Weights of a small transformer language model: MLP 320 SwiGLU, 149M tokens.
Each number is 500 + 25 x the weight over the matrix's rms, rounded and kept within 0 to 999. Layers, rows and columns count from 0. Numbers have three digits each.

# layer 9 MLP gate, 320x128, rms 0.274, rows 4-40, columns 0-127
497526520492512505468527534536495476478523501480475499497547508531488486492506526508524526462484516494450467492471538509512552484506497486496504508484475520507482561546559463513510534481504522474521513522507479486519489549525462512504472468492510512529473492533511472459492515524526477466498472490544478523529441525480499517497500452518501513500479483481513486497505476526483497472511
472511467536495493511491510518493476494498515491526487515496530525494564510446465510511463445482485474494476501473507548510485516467547496472473443484499463521545480455506493514449519477442492452489518468532437461500495493461522483509505524494495493552509507514445522513486441479466528468525492478503509497512513506524494498474463511487521492539520514478467470496475517501546492478521
505517497468511484511495500557466501518476516458466497430505488506506516475524500475465495495468538470477485535492510504496517493489484532539538520499467510505474495473459481522494459464524499561488525538503474491504487489527524537501508487525487502489501503488469528505469511485500481504459521465490468506493473504479493481471477518520506492500471471455488490513488510493534460467507
521488479518509513491560506519473543461464474536508500531498481460498543519511502533524490471507501528453518564519483519484478496455524488496554447506479489511496524479484489488509505489499523484525535496464546528506532471510495524520514469486520462469500524473501547491504488481483499503480521479511506506546533517536493496515473513512485497500501496491476513560535495485503485494526
536494556480474458500520509500524502513493456545491532528503495474520509487472488532506508526494539461519505507490481471536515485477502477503484521504487485515533487507496513517469506510473472502515496498507466488518530501491518481536504535487510468475484477492461483480500554517518469509486532492507455518482458507498478487521540521492509545498512469478532531476511495483493482467540
526521533555476475513516520512528496511516554530548485519534461512511479478504497512497509507458469526468528517524500487528507476468552475504541510460490518473508520489503484524520524505449494532497544484504492496529483478532535563477501478475501494477486508486485528485492481479496530541488529550472497500501511489540514542511482487511512481476493507509498458468518493478518517574495
514495485494505491483466475495474485453489473518475489510469470496531488517499517496488538507485458449490476498495470469456481481494468482499527492514493467498498512553472470460491523459522536535476514523493508515504529476510475530501494496473543547461506471481507522478543490506509470529464467465486480463529567482531474474588488472475537539505537501506507478543500486477531490459531
498495496506471508471543503567487501495524520494515488489510492463510541503506495511547525464484526513460500509489465540517528480533510456503493424491484506513566461488530499534507511493507518524535492475491508520515490517491530517464494475511534501509510478491462463470541536509500494510479474507493514459464507509503534474545539511509537495509549491522535486522484490453494494459487
548509500532471463502516490547478476481503487493566577501486476516487510534500489544509510456507564449476490525499543495504502516484531503539520464479488486516514521481485486529493493496487511506493486516496516515497557493534533527477500539494489491531501467513467491509522511501489450545508495510460517524462484488516505487479462487474449489492478478540509537522520515496524500523521
498498508468552425524494451488489494471498516549454522478503522526493524484504509480505482516475514496528527506467491491465483502530544494480541506497509525487530474536491532521510487496528525508482534516513509547454501478516475556456511489502503521517510475494500478528492454528491467509511494503521472517525484512514466485479482470521506514489531478505508485525496524505497469495471
527518543456507467481552536547518509485501511499509477535485454525532506519530499509504478469485502491483478539513493502495494466492467491541523511491470464520482499490462487483471520482501540462553520488510496504481523489460479521483513505523540562529518510489485523446534509521505519495471542499495533536541467498531499495489538534469502492457498490489506558484549509514487554507500
509468528550497465452520516500491506517498512512546480479500520510472506498463467504490479496526524489491491494472471483478476507456547504541517434524484520460483539444491517521513450523504531473494503498550451464523475513508469520510508457481503488500480490512529493509457457509486496459529518529499483511491502482500483481537565490482495462497518518507482524491493500482549472466513
481517465491533500463534509522527495500510458453453490490522495510512539503511489487446411503450531480521479529499467578472518537515456538444528469508496480458473519449511470519511533532503443536526472458431562456544466522482493550481472529489490521491482519489501541470481495477511515483496464528461491523427491528488589495464522501512492494476497502488485494533528525478501516529465
533498545503492468490492476518443465501500505480512513529492495464470532509489474542502508509496504526479473520520485529524535469478503454483450510515478492497537501476503526497538479520529581543478465458517507537497526515519508531464522492475525488466498519544457520507554495519490524530480497511499483469515498526519485515510444507515512452528488498485512512545518455508471479504470
503521522514520478471508498518481500487515463531516519522525530540480552512550496487515492479508505523526535523533497517485513522463477533519497485503532516494490483536479527534484515495501523520498499490530502472509506490499478529483524522524485510444498535496517493481487514490527498484530498492502496514499476528485483472480500488511515501474522496511465470499503527538518506495472
563507476489497525494486426535483463453544471476500491455522474505507533493514478513497492501468494479488464517506471505536565487536551509511531523470433474485485503488506488518501484469463520506530518508554488484518505490471481477510494464468518462542490492505499500476527552458503464477491558507473478504491507484502506534506554533502500491491481483528524456524511463517457482525479
523483533480508446469477488496479481522522509488451517492524510493464537475476497515489519461510518477523502509494487451458509489516511485501458477497507513497495488516471519544517467444488549448511514508528538532480477495460496482467534495538531487510494504479488491508509517483485514496492491467525497538505513535519506533512523496522492496466465531527470529519512477456519502490490
526535520491449558476560506543495544477504523478501542513501467504541528501520482519476457543451503478462529512509526490510493516496535483461509517521467510507522479484518501512510493510503480511444530467506504448490506502515496512498522483497485552570498493508538519555503466528500463531505454501459510498515479513503540476548474508498478484490511489499512530529507508506514480560507
450512516498507534481527498511487493499510489500485507533487443522514508538557504504526548505525449501489483515445487501521572475454479466509501485531491499467514490500445507521532511527510516525484425496521530474500475503509501509529508498455488505528479507487497523459470477550476556489499451481532476461534468518499490503491451476521513499453536445485518514514493476499483509495532
514498466489514515500523520474451483515536550502523503471494518483482542442505516516490495521509481458464526506543508483513520470465466506498516502527538475527526578454538510508480497512470502491519495484518521477480544487538502481491502492497508466512485511499475484473476486487485490494503547497486438498520486514511518496434524498431489481491496500517483498529521538505492485523463
507503506499500530455557512575475477550517525513482496499520491526529518529473507472512517460507528450470521495489504489491475532475514509495521471508510529509490503507491507509474501566450482460531496531503477537491491557521486487483542533545500467533499478483508498474468502475485491488496499515533498506469494458453530524476551469457504478471509478528503530541514496507520522531493
466488505509539506493497510477490541472488522496514520503534484514518513497509498468503528469466519459524504507542508531460442518550494484507514497522464517488507554483528454532524516494504518528508483534496532508477500501519492512485464473499499466459483471516508516503487467501511486507538489463514495482535458545460507471484494495521507513499523522520490521493515511510488508525506
497490486519481527529519513542513539481521531474507521439482470535498457522522502513490466487453498486478492537504493521511520479510478486498501484536511473510497438427515490517509503530488486481517508520490512502502514527483448508486463524513505483509483472494512469488516495495456530455485483530508494516511494528514535499492497514467508487503527519478512525537492488480475512467481
513491498498490493508518480483502528507514528488497522417478492512473496507476468465495528527497495504466511502473504527519507534455506493499501464518507497443531469515559512521497514469510492518532495491499501502523487500473485487526472507482470547533501461500506521489456495496502533489472512497506472490487511526464540489544485514509517463509509503501511530523476551499513504495493
460507518517460542515519482545485487515460495496533483530471454555486555454535506484461501526512450473528481536476479511522508505522492499490483505466485537527522505506480469504464511480515547514500508512502487448484521516514499477461516483520472528536465475564519470490496487534536559483487489505522470506472509481504492487521472485526511523460524456500458527524521513470485479533553
511552497470509465500503506508516487545526552536537547582572461543473487517503490492489534490492449468498523488488500465495494470527524493502467481469476476496477512463482532486466520510510521518518523513500503515483492485465493467540506452496488477521499468483501486475494459544516499538532514460526511468487545462549493484531485459477493492525482541512470454516517465526519475513491
464512509548492529514531494498481501502520497482473505498468514522479517529536492478469548553482518537534485536498517508495549491503521470497537534534506501465537503449474505511507497461554501498520513483475526479496537453509489474491453492516447493494463486503484478525524470548497523474498478519511462522510513529481531530545525468485541503476530505512498543505541516445492528519471
520478506465518492477513512504467501548494485523480451459545475469523498509490497566473513469520494468537519485480484542497466519492512491432512466424501484513505528491521511501493495520499558460527465498492525507490499487475457485510480433508515497502472510487534512456453494500448488492478515463521488472482485469503497487517498530491494434501500532500490475522527480446509539555494
518524507552497511490494555455511515464475538497479503500487481489511513553534505510501493524486521451538457539495515483527501529487562470552469522465529497481502509541510541525501528483528486540530555489496555506543501478476521479531518420481508490528514485493486533475534458492506443540523468485518530558448510516554481520524492519497477463500526492468488499517567470460496447515462
505501533512507531527499507524436532475493508446496490470469497479497504488476474500508511518540529508467502545498492516485504510502510493512516474482475542489507527463461531517527482516562501482524545528487490489520521475479475495468484474523500489481496546534484490525493501488486495502494496477496501502466519485529523475479462460533497455504503491477504542495521500503526506468483
444511501504501465472482503503534482486466511423506464486545516494540492538474494532478487504535506474542529501462458473559535488497525452520502510516491524529488460453522524576454496500415465509455495466498487494499492475491497540520541502493528477500565499451504523516531474501466510479490463494486558547472499520512513515475516500489532452455501473521472530522513520523568469515453
484519535504517467473457500501525529485487518546500526510556513529457487498483503506503476460491504467505508509474489469498483499515506463501485503512482494485468519506480467483475497495454490524469542513504511477463477523451533522497456501496471504480478529524534475461530489505508481464575488539535491509462513519465525492481503507505528464528494546488483534549487503527480454498508
501490493501521474516458465458466479505509494507488528484543544493470491462495513514526510518491533465477492505498546501472549514531455478523483439469510516498498497493548477497514498466468510504495506501491520503498553493446522480500510473507477450507520436549502440489486501480505496459504511508478455498484436544487515497487440485530511466496524498480490513534516520478515527491500
469529492524485500495553531528543468506478453511485538502500475510534527511522515534475496492498520561479505514493485452505493497492526518535524486542508469484508477547503546510518482500491542485467560516558501529509522492485524539530474521481493484508472460504454482496529486508487444494484468521481504489482477501491466503525497525501503486482527503486523519525549492503491499538467
487495530508496486512520502488522500539490462484470544456543482455513493499514500492437465469500472483514524518478467479481522509518500509474532510545485495485473521521491503471516483520438517504490473470493492496487511483481534522519552487520502536540500481478500498476475544437478504521495493487516522513491468506486474496523442482513463544494469491497476516503493508465516484489531
539535517434477528458496481510493493545524533547492500481516485484529505502514439532535523529506506489512484512533496516479461514505457508510506536467480484502475533490502518523516502466500531481537434472533486482475513528505474505513518481487460484522475477510522511511481535529495520486496521487534535432546514479507510496548477489529492501470492516526514494472510492477521507544511
483493517491482547515512517502460530469488474492554471495467492488483508513443510544503527460515479467512481503511529577445504529518521487519494496470497535509527495509514507506507527438472543499531483535518518521488506534477557497481512536480535500478466491514516463488484508529515540528470498520485490536441455475494473495534470504495515540491479486511453529496480514465472534478519
# layer 9 MLP up, 320x128, rms 0.267, rows 4-39, columns 0-127
499490524533527522538497490509524477507475511505495504471515489513497490461550515491541535475448495511465538536456514494531508521486490486474501473483486533527497470523489492465499525484509511501492525501518543482522509523563506444492540531481522521533518489545518463493560491515501436528466473466538451514505496530493458498543504491553464532463511497388493480489538493532469527548500
476536543440448524522487523485528496436528498509502498498448504492506476478509508520546498502537528522524510493525470495485517505505485508521483517547458499506508496516479513511497511487500508494483520475515518491528508462496507516505538540490506484518523512475482495531468515507527537501517541489490512468506484543523529483521524491544520528506500484521508457488496532467483465499467
519483497530460533497522480475509494517501520541500487522492529472496517540486508481478465474514546497511494447505471514502502511490461467525532495488504517455518484462521474510527519485488517509512497538460528486557516508471495515514497514503529454545485494520532487509492475459491514498495503510519496498508521477474502480478494466506505463497496512533579524503513495506475493538483
498490481511486511464528497506526487502514517478469488515494505474477524506487487515459469455475498502521516477478517512521519487518497480520501470502519523502475465555488474442516463480528483494496515490531502512519523517488492477462501500518517476531488518517505482508472519457495526467493511476513495492499497482501482508513494507483505492484491458533496487492485510448504536503488
518476474576546521542506475473528553486487491528507523511507542481529489526501469497486520493485494536510473547512486585484463501535522495469483512515495510528511495519512462496513509509507451490466527500499480476528493469482504453511482510512513502524466483509477504504497514520496502474471526508531497472509516448520508540483547523490481529482533519488497506508456476543535497530460
479550531501495495505513511490512463521452480515508487433498514523480499497490506489463482516501526530476501529468494522480453502461517515467507493529515465498530469468514492512475491476490524505479482481510513497472474495503480502497497484553509480465504464484466494475488561529492511492487510506516507490469485501498481501475499479469533510483494554483476515445510544486519548507474
472482499518515504467504468482463560484444516509535514489526493500484492498521519485502509518532552474521494493541513522515514476485494523482479488476466469524479528465531485509489498507492467521491496490490490519506505490489547494521523493478538511504503509495508533490512485468522487470471470538493510497523528525535495534537502544532474501538520500528503492521532511495497499463499
519555475558550530512510484497518490518494540498516487502535478496518543516512492518488521499535497565479476485521480510537483546544457486515528501559528454502513525553468494511522438494517476459499464514479469542504499484543524490550470489520443425527489508513479522513538488485475522477504472483534502555471459496515495533517480514469494493494544525498526475478506548516443480538475
533492528540484479515493551522519504505504506497480512472534490482476553506499484515510486509504499463529509531516502485532473535550525526512522503526454509543507495482494478481496530489475493510505528520565518520500496491502507538535504514547470436502488501534457466545511540473505511526546505518525512482528481472467530506533490477475517498472496484486428502495486536528479532536501
528482507476484500522519519507513489447538515485531495464466512565498526507505510509494519472482493497515525524467483534465477538471484495530521493458487495525474505519515495496488501489490544494512491542504510501532476541451484489455459501559486497540502459508459466440475484510528511511476497487507452489528525505488496522495484482510485517493513474514480476486505526534502458494519
488502499522448503520482507505496484426510514458441513484481507485474516472519512507475521522482528525512508523492506496513538502526530503527507500517511500451494501452486515527460485485450473469507504472475489509495449473441488497490479533533471492459461520513508509448529490491520532478519521487482464533529539460503505523481517492500499486544504534483513481464551471540508503521516
497496459501535504472497496494498497526474467494518510486485464542485497552501477538493505505492512475497533506522519513525536479479545458520538485506469497458498505543513514494539489543469458516469513501530527510493556499526505489502518501513492477481457527496507497445472533527533463499475505486466455494490479487453489537498540502542479468544483506483527490467477482475507503456496
493495521487523531492549515509541524489524486490474472502474516499502484523531495506498487499484518505489493498505481499478505457540564492511517479474509531466507562449538469473474478484483454517476493421486509505523486504512488504468460531461505481492465538477493557485487498508502533534480512490499480507480514513508501510508505535460512495457488493527503500508511549512496461492493
525505451478453465515474537513492444555537488493508497576509481495503533484545473510497504477505488505505531540516531524525499526486496533524492479492562485465510504448479557508511459490537495507516496497547514475542486510505513511543512514507524496472507521507525505532532482502503493464498508550472490531510479541535488471507515532485462516509481527502515458542526471502515511519485
509502503461470492450465481476490485492492505493507497515516523507488515535571523479497469507516501500506524519531473492496496518481532504536524498520442508505512506476480530524471513497487496500507483501469461513502532487482476531538476526499477497506478480467512467504500498502532496518497474504503523486505507513519500524494533458519496500521491506464481562465497507561511535547495
484504526493536529497434500488461477490528546462482518465501493503479501519512492513510497488531475518484526500490437477524498518479472486523495483464504535519426478493520530550547500492510528501497467482443499510517504466470468537467515499476513539499485530497528519524475483495529505525510526480524496493473535521494545508496510526476521461544475527459506482524464477527489514512536
498511456543486488507543479505471485476507473485485442472446517521465518498486469476514521523463528505518513508480494504485523502472499514497496505473493495517542489469532495486470492500503468516512490509508489476543523520523482494545481487498492481522481510539494496511493526488512480511493484481465500497533482450501514516496468523494506506411509464497491502521486545491524522491534
501525554509464539545513479467532515533474533457551489513521532508491472527503455513487493480512486487486480539494526521473479531492542523526503484523493470494508523458525525523499526536507471490463499524522494476478521470473535509460531503507495503510474543486470491512483465440530473492534498515472474457479463475505469500489520501490500502502514507490512525541480478463451500492498
451503513493525491494460528526500507461488502497463488522553511475478546506563459499481535496471526508476487499483483528552478482485480515491504497475495481512542523508422461547485452478486503479519546448520502544483500499500499507526489498538405497553481462459510441502513480471498515481440478501512511487570477481499529495487504524508469506475514479487463530493502479525459470556517
481525495522470494489488503485489471480487507528492536496474472504502473515478491493523491482484486518529516493470507538434479494477525495504477534503507509499482506509492487532519476483528533501522516498476495524469507469479457483539501551529516520502495550486499529491495549487484486490515471491511518518474564532495466486484527497535490499489540512537538476500463530507537538503527
515545465466494527509511485509470496464479515488546480471531501531504457515490475542508504499506510481482508513457524488509510508461452532516515511491492519450500539472544490486488551506506485469489511496478523488488469549511468467504486437499503502475508486469465502521530543461500518506446512479482496498529508478484501537505487459494539486477477532515525511470504508500459528531500
483561470506491508508497538507472513526538599519488463520537558503483528457455514506494488520522486485559520473452518567493518480466467508485547511504543504465587492492498523485498485487491449465517504479520483471518454493490509491512487490502444503486481531469470491479481542450485484516469521515500486501461533554470523487495511499447478525485507544479493485501509542492465458521504
542466509515539503529496519507526497500512481524520513494504507501496478468507481521471516516484513471491502496436516497490468489484487512527503506510478485482460497492507522477501504501515512503478537466547510513482490551513500485523510486479480455480489485517503522510549513520522504450476435468508558518492541521470482509493483515435507495489491527513519512497535535477523507555501
481525491492513457518492499460523505559534485494500514512494483504505524512479489536516483528513495502499453498494490478512544513517512498484484544491492491499487483504537545518464496504506527443461514478485500506485505461508558487516547488510533471482540460516512526502521512509515508494505475520500538511516508478511507529463507490441470516500545453548494472502494500474472469513479
468489455486501568484456508481473453529492503496473468566553485494490507493494485492486473509488506472471514534521487504521478446500498511524482515494462455516568474459453494492508524517529487503502497518508498486477512481499517496531485469514476488466495484506487478497585494498537497492490548489494520476468513520533542505513475466489513528500504467481505494517473531477510566505513
531523472465498489502447521497473463509501498504501505477492524514529474505466470520506506506552469478494487472513487504512502480477501473536481502489491482468484517490485521516468520499543513467567501516481555558497503500490534521461504488532476504480488455444449504527498498514500515471499515496498489477484525494488486521477505496486514517483470481522468490494531460477508547469474
501509452510493512473460495450527481528509526516480522490547530511490547526506526524524492488558493495481513499486494489497509481500502531515520476503516488455488504511530503512468555434482494493470468504541529511510462529542540535508466441492506517550506516502517472531505534539499489507506504496484504508500488483490496530493481525473537499520492537514500469498440505529506506465475
487490518479474489486486509466503510490501550500496445458502482452542496566482505495512498516448491535496467502477485539511483523515532480520469505499518483517505525521515501497527519559486491510502472502465551500497511516511487527490544513518511501490463535552513481484429494506493488514526498503496534553459457465497514505487430464489518490480525514484510463503502449480503505520523
507504518519501514495524500487533510471493490467519519456424519488497515520497525511486467514534532475490502491520476511498522452482561461533482495523477516541516547471504497540487535540518486498516487464484473502537478496522473482492530483517512480513486464494490544475484523461535512493510476530450504544499490539524514525496499480525503532542484484465514470519571571461467498515485
489513491473501531504537478519520499506556489519467486511491473544492515508498471495523535504514499520514495508490479513513515523515492507490497512488500487488519465493496489502525480510465456522460512495501483469482516563506530510497520495484497480542508487515515500541515525483524498507508505491503518508500551477486503516539516476498536485506496474489487558503472518489475475460474
506471491450505522463471515489462467465482492535508530474511490502482522520471512488516429468562507489485545489503499490479537502450506470470521539522536433471473482464490534544530500470511482525483535464484468437412506533469492480463529534486529477520496484503512479549508495551470479487557526508526535536496500494512489520500501481496454521494499476467534525476509484514452502540471
466500489516496480526517493508478531474507470468507485495499458483438550514474476491491478466479518468507488546537517507489521502490540519482543461498525508485493534533510477503552519490526478498564552529430528506456522485510501499523468509501513548522567515563488472462499516528525466495498536523546516531495545479488486494510513496496473476478464457490509540519522496510525549481556
510494506494521482508476471511479495466488468535550487517484491480498504510476489488525502496469477503533489500502478479544518548524498530499526498475454496502497495476553495463516554519448532504498505506469493485449522493483475503508491427471490499538491541476472481545495453510478507542518478449492501512520486524494479501503497490494467465475502550515519517472447502488492493495490
506461482493513485484486487510516509475483504490504460474506519519505454465495540499504519463518500525476477485487509510500484472555496425479506526562512497471444509541501473484526494539560478515537494481478444479479521482496503478478535498488504556490489489519584499490493486462482501474525469460486491504508521496496475492461515512491520480447530480489509492500466465490512516494512
522491457490508503487507528459498513529504511515521512495475518534523514506512491469485516517508457540520526509483493521504497551549476508508485545504487487538512523519489510553503532508498491495461511504550492481509510487481504493499495493501521501456502485476496472479447490498473494507486470510489486505502494512486527509454449477478514523475486478514504489504501478537507494528495
462513511475508473476527477502520461491507480488511498492442521535494494505523500522488498508526549506521506484490544510491486492460524498530508492496472504500521504507449500517492485498534532529472503510445439498532518496506501526497497501559498507512484479472495539436482453509524494483462533500491531499510502521510504490478542520475487562472529483541507505538473511516482472506498
# layer 9 MLP down (transposed), 320x128, rms 0.292, rows 4-39, columns 0-127
521479474483468508511491518433501491520525513509460483532531479477460478487506483522501516520524486507490530495480504495504484452514479535450544483474533527492511504474447465521490521507450550491497505549512469435462500539460518540510445549493469487503497492537528485502506524532453523512503496481533490463442489444512522490462469484518485519486535458509567500486532475539485474534528
517519465505541481504504477513505508499525525488498479528541487539481524515455490516497540474490533446491489495500488512500506504488483508489477473493486472490538485455501513547498474468522511488501495457509495516522494492461502494454458478474512472533532477512501492488550511491467514489496499526502468523505479537476496493502465511451480500496473527516476500486502484527521490500540
523522495510499531523485472503499492537517523521464486485510556498493501517493540514491529530501515511489529483494491522500469495472490475518526496501438496499491500473487521576527513490507460463527496514476459480474533487508517499498489494497528460477510530545484477504484472479507495507527497532503532533462491499513484523493485525545490510433536497533546520519464498511511522532496
480546510483490540455471494516509489482483506522502494511508523510483444514474519510483511438542497506513532536509516514513473492506518470453523506493509478484506453493485515571521491501458486491503480502492462533500500474509479538462485504502482488514505522499516514495496469491491518550494489493471476514503480523511477509508509517516501520482510475495518525487557502494495504501488
503487480500520514484487519472558486508521516470512513516506524482511510497502493471485464527520486526484502470509456496522483496543489532493448523527422491507505515522520477581492564564486521524494482524508516500487524473500505484494527526516463494466480515505502500485493524505478522524455507521479492499500516492509515490468530488505462476517497511503560474460489498527507473498466
518473477487485520495534471529462498492523481520490505538500500527511517511506490479468513492500537483491465493450463535508510471496473465530475503546497491493531502502471514464576458508517508511543506482443490484503512499481518491500483545507510466490495542495478537512467444485462483495463492474520456523535523489501500514515488517498493510503475441436483487490502486512514506499493
516514501512478489468530509515506543486442472532509493524487499495500544509464513505485513531533506493513487491503539476490465522514472478473493514513512512511490536492500451491489486472465490461442504512503500524518501513523494536516505487514538469496528545524474537521489494515481491533493557533483483487519538515494448518504551483496515459516496497530477493473494512502504494502526
483525485535512495497506465464506550463499538482469529554552490490515514506489522508499536504468499501446503523514525463517450489532468513512519539502408474497470517460474515514513446492508471537528480491478532529487542523488437499524487514538478525487452487471531477519478551475491513463442480478443517484489493503467534480498464506518490505534455488489461508491461526534492515511509
485487439518456511480522486529482478461509499481539498513515495486541472550472514496474512495517511522507525519477468522482495495537478477506553482448527478511497488530542509548495482497480517481535458513486492529472510506535529487505482500522511509515529524491539485483520481542488520496469504512484490510476513455517503483464462524520507459528551461533465543464516486516483477508469
465480534518479470501523567523535517513496502445541519549485482515496515528505474557445475493529512514484495485490500523542519505506467490521474483498516489489488473495475469454528514484459468508534509471513528443514498488511517463534506498476474495480490516513457493501440503446490505482513509507509523477517518495485487491507512483502514443470514515493501527494452513537492502522509
484499473515495500543499462478475511507520535515508484501502508520486506477477527546497508489566487513457486461470539471493471508467502500491518519551541527478514489514547522528507501493460486521484491487502475546519469488505541471520516508503450443450512462495462451520479512466526531513469488519478487492477497504500508547515494529504489540545535513509504469549483516510533442494557
481524462459529526498482530532506474545551469487510507546521511500519532489512533487490535551507534509542475454527505527470432522479488461484503492486505537524500511508512474558532479501497520512492510503496504505520492475473508527501477517487477519501516540499518496511510485499477494492550528457479514513540484506503469461463522496487457506469508496483479504511497491530482499521551
496474498430483501500465495502537529514487496512487504529509520537489497524498507539554522520533497529476534518520505460452488521487511502471523470505531549512507528499451480484492502475513469527474467521490440506466513519519497508501513532548507468491524518475472506462462512493562555541503483480519507487525531496554495522553448475506527431534488517527489521516545486516482535560460
484465526540472450531525491537518501490459555521480530536518522488493542519549476495531519485492506530489481491498488476493487497498506509476553449508461511497502486474492485516496493513498502463533541484509527506461522513507495456473511502550519516545508520514529490522528473501529513487494462516525550524518503535534532523530467498518456511481489520546514501505524520494487493517509
514463465530509526442518481523470467511508511448523497521480472486472539514510480518500450506511500508472450480554502493496480504526472460532477487474519529477486472500501510513520500554507494482512513515543509528462522492499524482495498551494514529509516536523508457512512528443491511488494503479517500497487518494509480518466506454455541533530551543506509497537501471516525533550525
500515455533447516516489484560495456490555535542472507464511495478541528500521488508478498470509508472504454491489507528518498492501484474529513482493467489462483510508499512521479520492500519508504505539479483491542497516515521516513515526477525490463496493497492513475501519474520486511497501471450454489480499489483471503502499438515466519479557518483452472482495500491482512508463
539488484459507522509503494487471503558501466511495471475512555496500471497559527497485522474492490532510498533539519502522531510504467502532469524472509502501519516494504510470519497467502517491523474450478455461470520502499484497526499496510528545538480498487529490519508487511505519484500460498506533510502495512499532486508480504492496469501494447542471484483543521504537540494515
518483490467474458512502481545506483509461489539494499511523521515473521530500468477506506494494534569517506484528478483532510546545524511455432454545584481526500517470507510516539517472511530480511485503484523552465525523533501481555479531524470507489533465481478518481492551498509503485473483525470502476471534497547516536486483496493512478523514543502502513500503493492484487500476
478524460540543512560468499536483500494531558533471476503477504509455523529488512502535566519484517530495523520434550504502487503501489483509519555517562468497476493525530489522481451521453496495493513466479491544497516507522553540471508516543475511491457502514491447548489531452474498490485450466479504483503552459495515476482522452490484553519559531496488477518450480478475488472514
498486513489485503533523488505482492487502490519512526521514529513515515490469519550491499505527516532470504516500507500541484502476447489485495501489501494466512544455535509534442547531490470486503480525496486490493484557529550502452539451500484455483536470523482500486518480486500488514507515476462457521505457509502553503523507499441509450499483505493470521514517532478507492516483
500505495523436501508531467547478491481471477490526493482467516511443505472507492501486474516468482487495462511492497518492493507485526492461487495540540479505501545456482547500444534514528509468517536499536510494471550481513500476516534478530475463504481516518476502526542483494516510521505478488542517516464532466538553548497506475499486504485512504499509477537498503493526475460501
510542491473519474487480512549519513458549526491486503486562499530503474525486499541489524483532515516531493421431528522454436474480477475451523541504442501498479479509510519460495454449504504470526457516510502537499477440505529517528505496547497488468505489430465461473473489493463512488478461543491446527555579494457521522508484489505472501523551499478517514557497506487501496500539
523520483513518482505483481519500522481504500509470545545515521501527512512490475529497495467480492515504491544535485512478466523478528496443504503478528519496475493468469459580467494492522495501487505513528476500513517504511482472485471528519522526506484505489508471494491491498528518540467481476549467486491453526481511474497495468518496461500514519531476498504475476481511478458512
474453508512467491522510505500488493510485522492505475537483511518525527462501527506496507491495484465486525500522475503474489528474469511510486531452450523479484544488503497502501496509523484511496502525518477516519531533528499462499485445520446475520482560496537512511449492486502512463490512484489473497486486507497480449502513527480505422530547497531548523508478526495521457543528
493513498512451514523478462575469467497472478496556540512521489470476534517500500479513532485511491519511517494521502498516449498498521486480495480496495481496511500505431467551520476514502520503481497523488512463487517505517458460493508520482484484501460543480514483501497449495465476454458542520528524485499565482505499509509527496528524452473541478527538504534510489521516500489504
501561506512536483459530476539504496511494514482490504516572467513474489503483503500499514532504514476489481484444487485506503505532522511495470514492496466533514559515513527486514504473492495501532554487531483534484528477507466492523483454493506517479481518527528475498563514480469496464502481511504485504493533497481477497499501532497424463541491486524492456523528497510490424534524
466481557494532486420521478489491458512518522546523490518496497529481474528528480513492488470496463475511511448487494482523510533471461471463492510511540482485508489506536525504478435529500477480495496523521519490492522561493484502500528471488506480526497521515474511473525540478499484483468510487497483482520468523488483482491454468491516475530480491461501480528524523498502448478543
500518501500517544517488491498464523516484534483498512485520496531502525516499524509529523492473546505494520516506468504498481476494520510499472515548544523522483487543492512594498503501531498470473488535474459449505537543498484454522477498467473465488496503483492482521498521491508503487492512535514483485488492493510479518489512519477522494473489529489518518499545468523509498485508
482561477544527502468530554493479508475478464516525438486508512512481482506493479489527520524510508450531512453493425509508532465494526494511485545465493516503503474530516547457520524505510450506485521501512479463524477496510466481504516486484532532502524490476475480519544526519515508530500530502474499514486514539442472487460481501470536453515489512551466494487488515503516504490480
510500488581512534503518517501474470530520474503509503490516481500527496488474502510498484511513482495464522505478497510482488492538517512528474475505459512512474514500497555530488487513502542502505516505505483488485527475495482516478496503503497448509547490487502520525544518498519498514510492471517531523476500511497547529528499490504487471490503463469526497465528534506520531506445
476529437495525493496512505497524471539489454451492495467583485532524504519472470473545501532497472516494500493499465497536529463496520523511496494494482529472525513516515488491495541494481485506484500450518548511501483475485504511530489520485499470557517530506510485526529503498534510489531502529489488546490486499480489531454506515536515467500507459480502539488515498525497496479520
468485468515480520452468486491494513520464481501498530523500481488500518496497477477484501449487496477473530496545490497491509470492524499477477500485458504504445487556477476515466518533528492518525458485506481440502541476454496522458516481477528492499543515508514468481503501563476460481483523515511490476502531511508466475560482487457504501485513465465476518479549508539498481447489
497453501491454510548489527468477515470479511504471480525560513492469493493457518474457458521498528502484502453495498465463503515487497474505500476489424497520499485498542472475535496490513514511491464501468508499434499496483491507495454514515520524530516501500546472493510473523503499486532507503485493500496467487486514528490471499515498466500503487505510537493490477470509544482479
518472532519474529473502505499481537528515513484512521492496508506505510474469491491515486538568480528533453474511477519495510421577496488449458532498445464479525489488520491565500508457482444506496472471470482493512487506492486509473515530498507511514493488490517486487485493500521505495500514521451536498485489493486534505531516520495532519497484531526483447499466505513500510512549
521488487539492464490473501513515510460557515522543507525469455465514541519502511495554492526497515470497515483491516508522508541526506522499492499515505486502524487478529519488474462495514537484531521486498528478524493452486516480487452514525516488501519491517511486485469457546512467502486537519482486472507531498502520494496523495514513489504521536489533533491479504501502492467467
521458508568504521476518503477525502506507470539500508541545484501487509514492491494544492472487480444504513515500502479507493512524520470475521516503489526493462471517488480453493499477481484493499522509503518506476520493482464468532482524507494452498511487475489496503505503506499506488530486488573489484478509473518492513506498456512526515523481531482499449470543527512536546463458